Part of a small language model's weights.
Size: width 128, vocabulary 2707, 3.93M parameters.
Architecture: LayerNorm after each block, untied embeddings, normalized queries and keys.
Training: a variant of Muon for these matrices, 141M tokens, 8582 steps.
Each number is 128 + 32 x the weight over its row's rms, rounded and kept within 0 to 255. Layers, rows and columns count from 0. Numbers have three digits each. The size before them is the row's rms in percent of the matrix's.

# layer 9 MLP up, 320x128, rms 0.185, rows 284-300, columns 0-127
093:150188156155127146075075135096126095127134104143103126160133112168155163219156075089157150144111176084152165133111126160158041170175112167107117139068145101138090089177084111181121092109132178114123094110098112098111118147094105146126164123123131117136112157110121194148107125158170144115116109146132129116100123121136148117127128196066107126155133141059097057107086186188166149127174
096:078086126106142063184113139122162148129111086046157158134166089100143108115136114151059128187149129156096114131123171122163180132112080152178120122157072170102164153099078115113156096142067150087099140150165113121207130073086125158139088104158102153103200120123112076107100119162113122136154130162171053142103126094136128143128119108120172099062110127138110175123112075117119115169140
099:196156127181118087126133129164142148109095144137135119115103177079128099131138144139158069131167108204123138088126133161187183089127136139145161059157121098124127091088128147181135065119123131183100171098098111072079088107105116126138111102176038131146090113147121116125057109160106174095110180133072140117159132116147131103191107135134162134132139145072070088136115131132099107158070
098:207089098165067130129193122090103151132134082172088117100155108144113119076124156128143102200142061124124194113147156125116106173108193137143151168104061131128126098148136144124133146168170120080110122056094075082081099107115145116107102123172168117096199166152176125080137159110118111090118146169103142168111132100128185174117172123136139106123161130075143145124175155132156114127156
108:122116051124128099112072139142156148128070143135116183063135139193101150114129144155143134106117090204110034128112139143102212142133109170159122147150148136125141142121113124112142164097110128153183135128114122064122084137180150145140103132186077112120078157136146123107151155093115097182163103139179130124071092145142102171138111043126123085134156180099096135101086155088112080142088
096:135147137099180099115168082114155070117143081091120111069072094124139105169184141152157124136142068212142164088171147088109121130140133134187118111141171146126129171135117116168061127138213174126121135094163149117111116131143160142116131146137163089101127126150138129129147137143160122157159154185148141089176133169101160028170115149087124110138148138173112150110157037142125092119181
087:130123115135130178112097130113110100145121179160120130153107160132169131134132111154115198133108120198140157101130127122158114151122106149085157059140098127147150168152081121118129072174144147151140099107161089076042139089141169170129082102191147095114102176096109129096129163077129111138080189116124128112128066128092141188134082096110112109129074121101054154127071120069097146156209
097:185123166098137109162119076168134193101120119135163196172140095131160128129140114103150152087125152115181111101141106142070121167151143119102169111125113106146088140157149171150172126114075172159206092126228084123163108064139126122149137176129094132122092144112099202115065162138111094153074113098125107109106110086095121096101151153143106112107116167162110107078050082147117123126145
103:183098152137107212077155191143150092138071116078130130117129123155151147146121121122105168138110130087129101153166095118182140119129169097147078121174113136152164105116125098138139141084124072127174134181156138109133098210147193058144093103164110141182103196118131141080186155125123174132155124150109134137102126097147131160165155157156163099121130161127130159172157170143061140054093
099:110135158104145138117182128059109147142094084106144208126118094122136154162099180157152127114124127143191106114127148126126182086137123091153115130119140127136078135117119133172073136137111047137113142079162111159139173095188073153076151153101148073131119190150127108152207143079141145080105158131112204160107143110152146110144101213106090137118076155126103112176084127170142127086127
106:104102161156122070173165093114086146143172164125120135120160177074122172112147164108128168117124064143062113163179146141124114107181220131163130109167162140132117171138118094091073158133126110121139120089158142142094096079085188182154169068135048061126127144155096133098109175088091105101132130132117083154127091095097137129174087109152124142112128116122138145186102106115129100093086
100:149132177138176144126094107116072154087129106096139113163168133138075186169194152121101156171162126151156100128097098106132163128090136074122091171146117157095125114145171113132041099107098161105065153091083178105128162199126145136099111126074092159117153113141130070157172108114151128104099141165109115164159140109079134086202090135181096122097170115135148168100114126125121102159055
097:116108097075123064142178080067188163171133175021140042160130135101137144063161103163131098155148093149125098105094163132101106124106151156113117111161117139129126141170085122155164134087048147118131155126083112150123117159118167150102127150185138091173210115110091107138110114139131145135170168168119124148134108148141146057128092144130122120126145135190147137136116114100162155124189
102:124106146150155114175159060097056162149146156094130133154141089198113147166167144131103082100165126121112083116135135136162113110105058144119144081127140089189107132135109133129152120158135162140115119160072147114097180201073115178112122143149092106142190077161074122118155099182101085070129102060163120125129134113146111151168112129087132166140105171061166066130089139109097160125149
102:116159106134110134177132145146100092173110161137146099117066101132151169136082070166168148130134086147124081114141118187128136127092111087198150120159141144174110096117129161110063134102166079097164123161074151129134138156137117116111106103106163146130138113070075119170163072088101189108136159186107072168173160068170139180128161102140121111106077147144154164033115112113106092123145
089:176157149124157146136174134122119168134156124098148154103090109165116173091105123145194096114214176167115140117115120134117132109110186146133183151135178098086103128070210165077123190130175152111122187107132134161138124149066159213154147140155094122125139136093165076154129162144121079122088093118179143146112106054152133085165132091106095080155102112125077140136155137123116139094132
094:054127130148137152159140122166174114115068128135084110134105100127159160113146096109131123107120154164162163130153143080115107118124090192124111163112120156165122179107104128218089117213208169129206136111107131111131119122132161117186070139103113059135120088187119115164179104142095125132165099140198121127136139122107178154113123183124159110111127139110104161134124201113178129180123
# layer 9 MLP down (transposed), 320x128, rms 0.104, rows 284-300, columns 0-127
102:082093102135133184113103147105125151106125157082116151163162188079079124074095175166054153123133079114175183074085106137118165140149132150163143107125108166075172186080104115094125124149095095156159080169157132175126119136173110117124110188119113118112127130125144076114113098118087136143154154088109171141059140086168174078174148128176171147132167140153119130103152132110136158124051
091:118174038141132166141147076144146126156136163180152160075138154131059136145096113153161171118140138122140143144119128111159107157040212147143126143143174061160103177054113118158110121126148162120125137087173095138155109158138141125119143138076065137155087146092102109083144135154112076101136089179120132098125104113178085157158158118125095110176117087143156072176111147137123085077129
104:100107139140094154109164120148112118151171148138165128147107087096176146055134157165161155168151099132157111167062099134161118095160123135086081145136050153099125134100128191093164158139117126077166108080139185096190103139136126150092191086085101132151167129116109141124185110197138157138095129073095145149127115123115148140112127091129186146150127076142149099022148107151167087106129
098:098104206087182138112123054148129110131189139093194133166089135088126162161164113144156151109097187163118077095094130147110137125174104130144106096104171091124148211098110099117139174157136154150191130135120091158150179117110070099114115110141123108108105116091091177156166112140176188111053126151120123166142154121143074086084131160119074082162079106149095137114127098134133121142130
101:147084176139094138143175089113152125102122179159144100177100102144205137126138090177095138117084151163118140126119127089138107134098177113133171108092128173102118130146184134126148121145132098167112094123143092186131133141091147160087182159108145190087149117219102138071064113143167116085087078079087091158145151142110142048090086157119081162106129118154133092141172146164092145099125
097:156102142094105148091062180115112125162089162153186101161169158172115127129149146108131214121098156099183117161122082125085060118098093152147126111095074077128190115190079128135135118115118119154160126159152109132118139152169093115158082164141196157140200163159126122159079096121142150089096051071152113107086131092146122170122118138127144115147143090119177111139114163099105136087101
097:135070152082128100164134123138098171140125071113094186106067087181116135105143163118145124139059126137141145131136102088110124132119114062181194184141156109070100064099160136152149107089221101116167135146145157128120075143070085123178172144140106137142111099141185164115140127131114089142174132142095104126134151121189107152121187096107163124107192157110142106161123102152155118093083
100:062106063132106125095153152102111157187118178103090070098075145113120099125129118085072118114145129170116124125130055128133124105099074172125148100108098128114180144143197062124163141133181129126103219135090161130121157180095159130119139142072144128140161106189097122134210133111115115136117085109097150135180095169129149203128104126148087122151124137164140151154126109088146168123177
107:135178087098133118130107084145179181140149082083148125117174130126087137109086118076138082112136095161077128170084138126129198111113080112141170120090144142104131101197092110095116102183129176166104166125103137154090176155191111053154145175089129129127116122113122095184121136130099091131141132090158163077114153161110170157145117129154084089113153158103206135129121141089135093181197
100:104109078200126094126136123155148170162130178163110055140134142138090071153089143100138155094152140105150171134153100068158105170130109148072119156103115151125156112128106075077201125182159130074101093091122115089158118122118162136150077145152146133107143123165146173136142148124135100120175074105118150093151136150078126082154132027084138125186162158104134144133173152078123136200115
102:089152130124093197075086160125118142134105066115111155139082170150118114089143088103150100097132148119110119195131064148146048110098179157121082186120133113103143117129114158156140121158106117124172043145133125173128087123139113102137072171123137093118132153058157158080156147143164182178136140174167181097088184109145122137110173140070111108133141153123122106113130163192101169091126
095:162176123093124132143110121140178172136107121121115160093064166173134108116115136123175137116078130105082150166118106146085130177147133052153116172111170099199095116106114112140240178126164100136153132144178095115143078047068158141130114149139124153131137133135127194119105124101125097129132094130087150075103078139159122154088159097060150128091101189152151098143156103141147143083126
099:187108103172159216181140107122095118132185071177089179122097093140124127111151127076187150145153125118163137128183136151120131148119090136093112179085099184095160132089148145133117107172152121098125149140120123084127118106150117125142140146119108101156101179108125173084137119158106168111112072124158119152102152107171131241068103127119060094138113110101111144132103144132052119130061
099:146138137161167111081147200140189155097118130129150148093082139154185123105112164119129176169089070118086170101140144096124143132110145220111089168121127075140089131127146104139124112131083077117137126116188157116130096105123159090117129109163136101146036139132184114099129090112112167135175144161104161131081030128144144075111171174156156122130116072151115162113068111156156099138141
097:105092131161071162090106148153148150097201095068103081208201174117120128096140122107120169121127121039107173127113123090094150110187140102062118144117119097124170147148127087109133173155090141165136152091115103111120139175182151122158077109166129101144099161115186112131116159117129113138119155097147187101084149130106125074074109125107128132157178138114108145215140126171157126110105
092:109142077113183098175186157065080130128103133125073158106164127127123159128155117120158182152095082145118135109151140179131094107098114121100119164092121146120132137128117069179125057121100088144143126123125155136068112144189115079127149124083158132130146188122104120108124157100121198106151151141158063129217140157158145121100081122129153092174207115165130141089128043148155100161116
089:152110116099127099170115162071158158106118146111147145099133186120106118159157158140155088140164122110143093170088114129116139119197157079170163085116117114106099159119192106076112145088138103124132163201149084062150143153121124155102178146123139130140091156082114112123130224102078115197139117128101147149107136195137098059154102134123088090076130155175151139112151108146153066062107
# layer 9 MLP gate, 320x128, rms 0.173, rows 285-301, columns 0-127
095:132119129101092163110142201137117160181139090083082164138098134135081129059142137044094124126112116120083121096141108181106108170159085145174104135132109153162092073177100165175109120088149075114121127121161177162100061088082102124173132101107106131086190129136126112108159141096153188143161123149123084108164121177157085141154120151202103174135153169098146174119106105133120170151109
101:139160147152092153067115084170141122099148127118115118137110169087102135064187107128150153130087124153156136094128107157132117163126110127088156105091084101145149092128115166103137126108096165136092116095155137137138120098106149089109200122130187123117135084080184117117108181168122084036144115099159104121061101185116116124129058083146091127189156205074101134099143180126182114161092
093:128182135071109109170099098153181106141187121094144131125105155086142170083181110124177168136130185083123137168131159126104165194116142087109147152058092075086135168099090142100085107160155173121087134151125135180198139135133129123080113143163164160093098096167144083117106071166055149110122101087114139093087170102156126076150147091091155128118111132151098171152146107135135177129138
100:092113156089149129122139097110080101200146121059150091116101087184159105119204149167098113164193136135119118087142103167193160093123123080150138106142081077105139087128114161138072076115178153100151153109159133138149127099134168098119141147107109133144130132123148094111127054144137145132139151105100132102153172028128105101172108164071088084116099116113160096127145155094129104084061
100:088150139135122121116179146172159207162073115059104176094191156176086091150139115121073174168073156112173091149096151153092133163126104112082128118121097149157169087125161189122174138118158127106106117138103121086136086092156138135099161142121102067136158169137136132122110075146138210096124172095102142108150102185096155105122101206096151153117160120141086125161115098119156120089126
094:146126072108167123219054099084094205134124159089122146127139213148089086147098101130082135125082187155089153128130177127097134130173148108187127068157096116164142185109128125126151123157106113152193110130148129118106166111152175090120133122130145151134188161146080131172150127147092143133099132161137141122162141091120180119186171126116068103122146175071154148100131139096115102157147
102:048061111123077117110146184071127138145093154133143130070149104184130117144110100122096130105174101150103129117184116073166138095096100085163154106129090133118152196104131090101093174079190153123096137122145150126146126134084134115090089122095133155144124189145100092109151073144117121131093136162103159143091149174084181160081130118130113116132144191127088176149067139150216107110112
107:152163089142117108138098140151134148091073153119137066141144134115076105137173180136102129119070176128123124079129140118092074137117106185145179115120091074110199125094112132078148072161116136142114178178139144087126131100125122152098120159201126119144110131111135183133080113108158146149120121197094104124064139198064160138116128169100130125158082092173126161138070129098057143178145
105:153100114137068126081115126115094172122134096113057205133114124126053187118121151182169089166113067127175126123136120113136132093099109075144127147148127096143111116072130136187142111159122095138196092140162176131133184085174127191109161209161041129096132106138115112127128097131120164085136138074151116187071176140117150163137110131135123134120108131096098092142135126157151166098122
105:098139107093183124111129100098155078128116137080144174124122128070083196143093182118126119137085174136162191083093132137170096099110055106134154189126156097127133116092124167150128123145132155138156168125083117138146120153177116146173107170080180165120108148048152153135093080089157073189096138152105113157133097155167141150065167169152125136137078162117110118199113100126155112108138
097:120126180083143104154179179133143069168163141098056132158117090106121149116186123111106137125120142120101088157152122116096122109148116110172164156120164098117117116113121148120061146109118103153117110166106162137104143116183168161137161134159048150082184142063150148127132083140167203165102136103172117136141137171125083146169141152037215069135073141170100101131123127118134160143107
099:107061104124140097107179156107144130061068101118094155125097113132083124174104159091111109092100159136096102137107150082165109127172149135161141137145146184156128126121154169147105130117150161122069062177165245155086134138141148109147098141124049100102107113131148093157118150095191146088109119132109147115212120174119097131128121130126174140135072173125065111162130161155116099104103
108:146117079148143093162070164107069083124114181136131110145136140151119137088114166213092070138112149129144095146141112178108081115119163112132180135100153171130178080109095174174122153182141121183160118159103144087104144140139161145054124092057161093093171113092127093167133156166091118115184118099132109135131183125124093156120112092083097100062086136159160082144126114155138156080129
093:133174111100102151106128151140100151101061132141125123098130180095148137135091168137151124132126149129112069105163161123145140121158109154083140124103127102134100115090079194117087057099216104101125138101102153095149097084141132130125148087127068160168148101114099106164183122173123191096202152185095203100096135165130125146131086125083100125075115113102159144107131153052139061158133
090:123111138095098166125144179124153131074175148095075113108044145158083072064140234164127124074146159134139062143114151077131127063140180123106105172144179113127148082146165165112104188103139073081089122118093170097107136148112166149117129122125134121148110115188096121203122131131118128140147125093138101123141138155177128111181149135106056122147106130143105152141106148095125141091154
096:109165116162148129149113147121095170176103131105091104135117169164093149142105114178133101148134098133102162129138127135090104171135124145086156164100181122139147159116125183161154105191195128165118110111127115137123145090161121144110086080077119150123106098086107100180042112135120155177045105172181189158120117169146117151105130174129135083095137079105168145142141065099118202180189
107:161198122115167068101143069112121131164159089145176132169117137091174079092104110110146213052137174111112166183189106146095117101128208078084122136131094118178110073167122191109125135153198125163088117108115097074128075107123102128120090153103096048094141104147135119076130118153133142110115123090118114148104124122100124153151151150156081128128108161130113144109119145108101121136160